Weights of a small GPT-style language model, trained from scratch on English Wikipedia: a variant of Adam for these matrices.
Each number is 128 + 24 x the weight over its row's rms, rounded and kept within 0 to 255. Layers, rows and columns count from 0. Numbers have three digits each. The size before them is the row's rms in percent of the matrix's.

# up: layer 2 MLP up, 384x96, rms 0.0646, rows 232-245, columns 0-95
# down: layer 2 MLP down (transposed), 384x96, rms 0.0651, rows 232-245, columns 0-95
up232 103:127110082126115151094113126128138129104145111123130156126127116105109086102125134129111142122126080126149137125170120140066130129135168129126124182104191128155157132152177146154118121105127153131095131116122139087134107080102122137194176118133149099143108098129144158132131135124132152171
down232 104:105126135156138101107145124139134144105138114150108076116101163109087140108165164117105107095146138110142119114150118138124115159099117085157105146181148146132118083160152108095107142082116162122089116117138136134140100133080128123129125128129090115117056137168128118119099122142174151122
up233 099:152148092149153096120137135169149125128136140132169113134107147142122108126137142084164138128129101145122156113119116069124117125111158156084088107134086096096141166134142107114175145120100148101196130083146152109129108098130144096122105131127073129124161149148141109096148127131119106125
down233 098:109141147121115178125146160119094151112125153136130132155114123143110155119136172117153100152160171133130086147148130148128146110119109078109140089164142119095073130129157127123136106078121140093156112133151112147136164126142110103102115101108102115166118181115164144171119092140125099096
up234 098:116117096063109122102147158113138113049181125179126156130106100132115109129135134174139118134112122133140111165127101156095158120137190137094137121144163125112158121117094168140117124134121112144132113133132155127143119145118100110120137176142125114124110117148149136118124123178080107144
down234 098:134130088150125164109117137148114155139140124084109109128155132126129154131097194125132131181109095123076088141139136169151120121140113119116169099127121153126124147122134102106123111148126176095120117124176127153133136143124127164085119144109072163134126143111157149095119113070120145094
up235 108:135130129110191080127158099164128095136109130177114129138118102112133105125149102140146103141124113096131123134110113129152153094125116111114099125082100111141153180154128120103113109106082132180146118108120162151126144140198142124137152124132161123134141149103141120078164136154126111166
down235 108:107082152128115160110091163138127136122153113172124147123156122128134146139156127122152130086155113103134172118160153159144137120095151188107101127137192127149135109100148108112116108168135123156117107168136105137156140127149124141092141120151116107130129167129087130128138049130117103121
up236 091:093120124122126159134120116144176134173150133119087134114145145163126078127106117162103147126109096116145117097155086098137123122131149156136146168126090145130164150139098110131146141087067171171113119122093132113145143107136141107158139102132092120126099156111107144115114169092138122172
down236 090:139124139117127111100096134165103120115129176104150143115160120124110097106093113166151162097121138094127104145132076149170110099112129093099132128096146160097077124111142164091111152149122121185109131098124124131162123140126106154132156120133083150096142111139140139080161139151116119102
up237 087:136122091145100111144161134140127112107114139113125126136116095121103146110097138110126128094109131119198181122189117118100118127128125150111125160133133148145140144085169134119110091157098127161144156148144148090119098079128086102152094090115088134123157080110117142103125154143130105138
down237 088:146110118167072104159099138118137148138121060060100127150123142128113125118104084132109107134156142149137109111184130161124097096143116127113122141115152132156119125113126134096081175171136113117127114128094149118119130124106116081114152118082094142173108126148139130151134131151140134122
up238 107:105133149129113131138131146189161095145164106128137074112175101074117123105102109149142146099111137144135124063197130083117144105125112140097144100124148125129163112170135136147138161140141125128116116124113152126130130103129144089116103123124133153094154150161110152114124131116168160127
down238 106:139192109155150099130109154108117121152103159122138173102127123119088115127135162121148144119118116138126128120106161062110173143120162129093112117128130112109116179147087151132110140165173144138072173135172126091131089138119116137120121152139138094122114123133102133147148123131085136139
up239 099:131109114105112083115175123186131099117153128127137135143164114109103112116114132135122147123146099129138119126169132128132155100128152159088162115138129132174168211145154097135172110124101120143132078102069128124187133118131147117099126134139130110108106122123141114100139140154149132123
down239 096:152151102176107113155040083146104145125128146111144119108123135120117150143106155106150115132121143136140124150129132107132097132111131123155085092108147165134109107145137154156138094107140130130127106139147157144117139075174153136145139113135098117093124121109142160112085124112183175097
up240 136:155086145142132110100097141114160112114128087098116104103137139139142109130144065114135183162115130117186147144154125176119134143138138147133155142096089136088183140124119137120110137093080170171119151144154135108143123120118129102124098153143143134103121139146118103153115135138134181124
down240 115:145096115108130139102163114135151147127112141136141138099105143136146123126158137142146091087114166155140130064095172143151114132172054175166133127086145108118099147130091124137139146084155143146142105127095107127121118134130109185090117132135147101107170121146128139102128128128146126123
up241 094:108150127146156129103144153125135060151109115138112150106121108101110135115107049132154138162148155152132094126102062171122135123119137116117120100068140117127133125177115157087122098125130148124108125109104117128112141123184133149107109137122131121131130118096139138121127089127113184110
down241 094:132134142167148162107084132143119127123133131160111172123117118137117070126166129153085128133141176131093133158143136066114156161063135132109125106136161143152130139125125145090142129141156138094122125101123113085139130097111123147119075134159135083098123161125103124123137146147124133171
up242 097:102120095132087097155121157156103120141135107149153123101162118120171132109115137110122116113127076092120106128135089092122127141149121119125120135134154119119143168132123088134117095148146196148172151125085089090133104098102115129110167176137107114150135131155118154090109101154099150123
down242 089:149150104133092140117091103170149149124115143137128147103112151135123134098120122101113129161107127142153083156119115143128128145144155150159137167113191161137148155158118083148111148172170125122167158098087118075127094097142109133133148129147146109117128123149134109162116136173103090109
up243 109:130111161121163081153145120153168102106116101124154125130117152149140121151167078134130159128120109152155161086115125126137151067118135139123103206110127125099152139164090157105105108156120164128152140140122094123153121133102125096119126117153135112149132127160139133128126164101073119127
down243 114:098116092149159116144072105113121143139143135114141114132135178161155152142114101101189123092132135127085132114154137094158170134123139121150114102132152185088170153137128121132148136116177108139143150118142077131103114111120131139146109144076121106102129104102161150116119135149154108109
up244 097:094116126161146106094103144135139108091205098128178094173120103143116122140157141122132124086139070113144121097135144148137121123121188119120138159114094129182134150140129095147110104089128175139112138129112126130111141156113124110113132112171145111124122104138148147139132118169109135108
down244 093:136135142121143158121111100101172133192158130105108134164147094106124135113115138108118170139131122110155093121144171138183151124133118108143098149159106160152131137118136114095138166110136120164084190121120097152194140118164142134144129108176144111122118146103135130107151115137137138132
up245 092:086161057149145137142133133160144134104150111076156117097157119124156121107107153145126096144153123125170090110111113143135156102181170167124141131080124132129143168094130105144130105065162109107114101116122101139116144129110119123161129127102134115134126144151139113127151083129120112118
down245 091:150090126156139120145136123133126138099131118173121153142158136092125121090106038125122162131118112131146134112137162113088103120118152092119116142138107107165162179126103148098165152138127149111101145137127139113124126173150112124139113148157106123144081107115133097140095099098135163085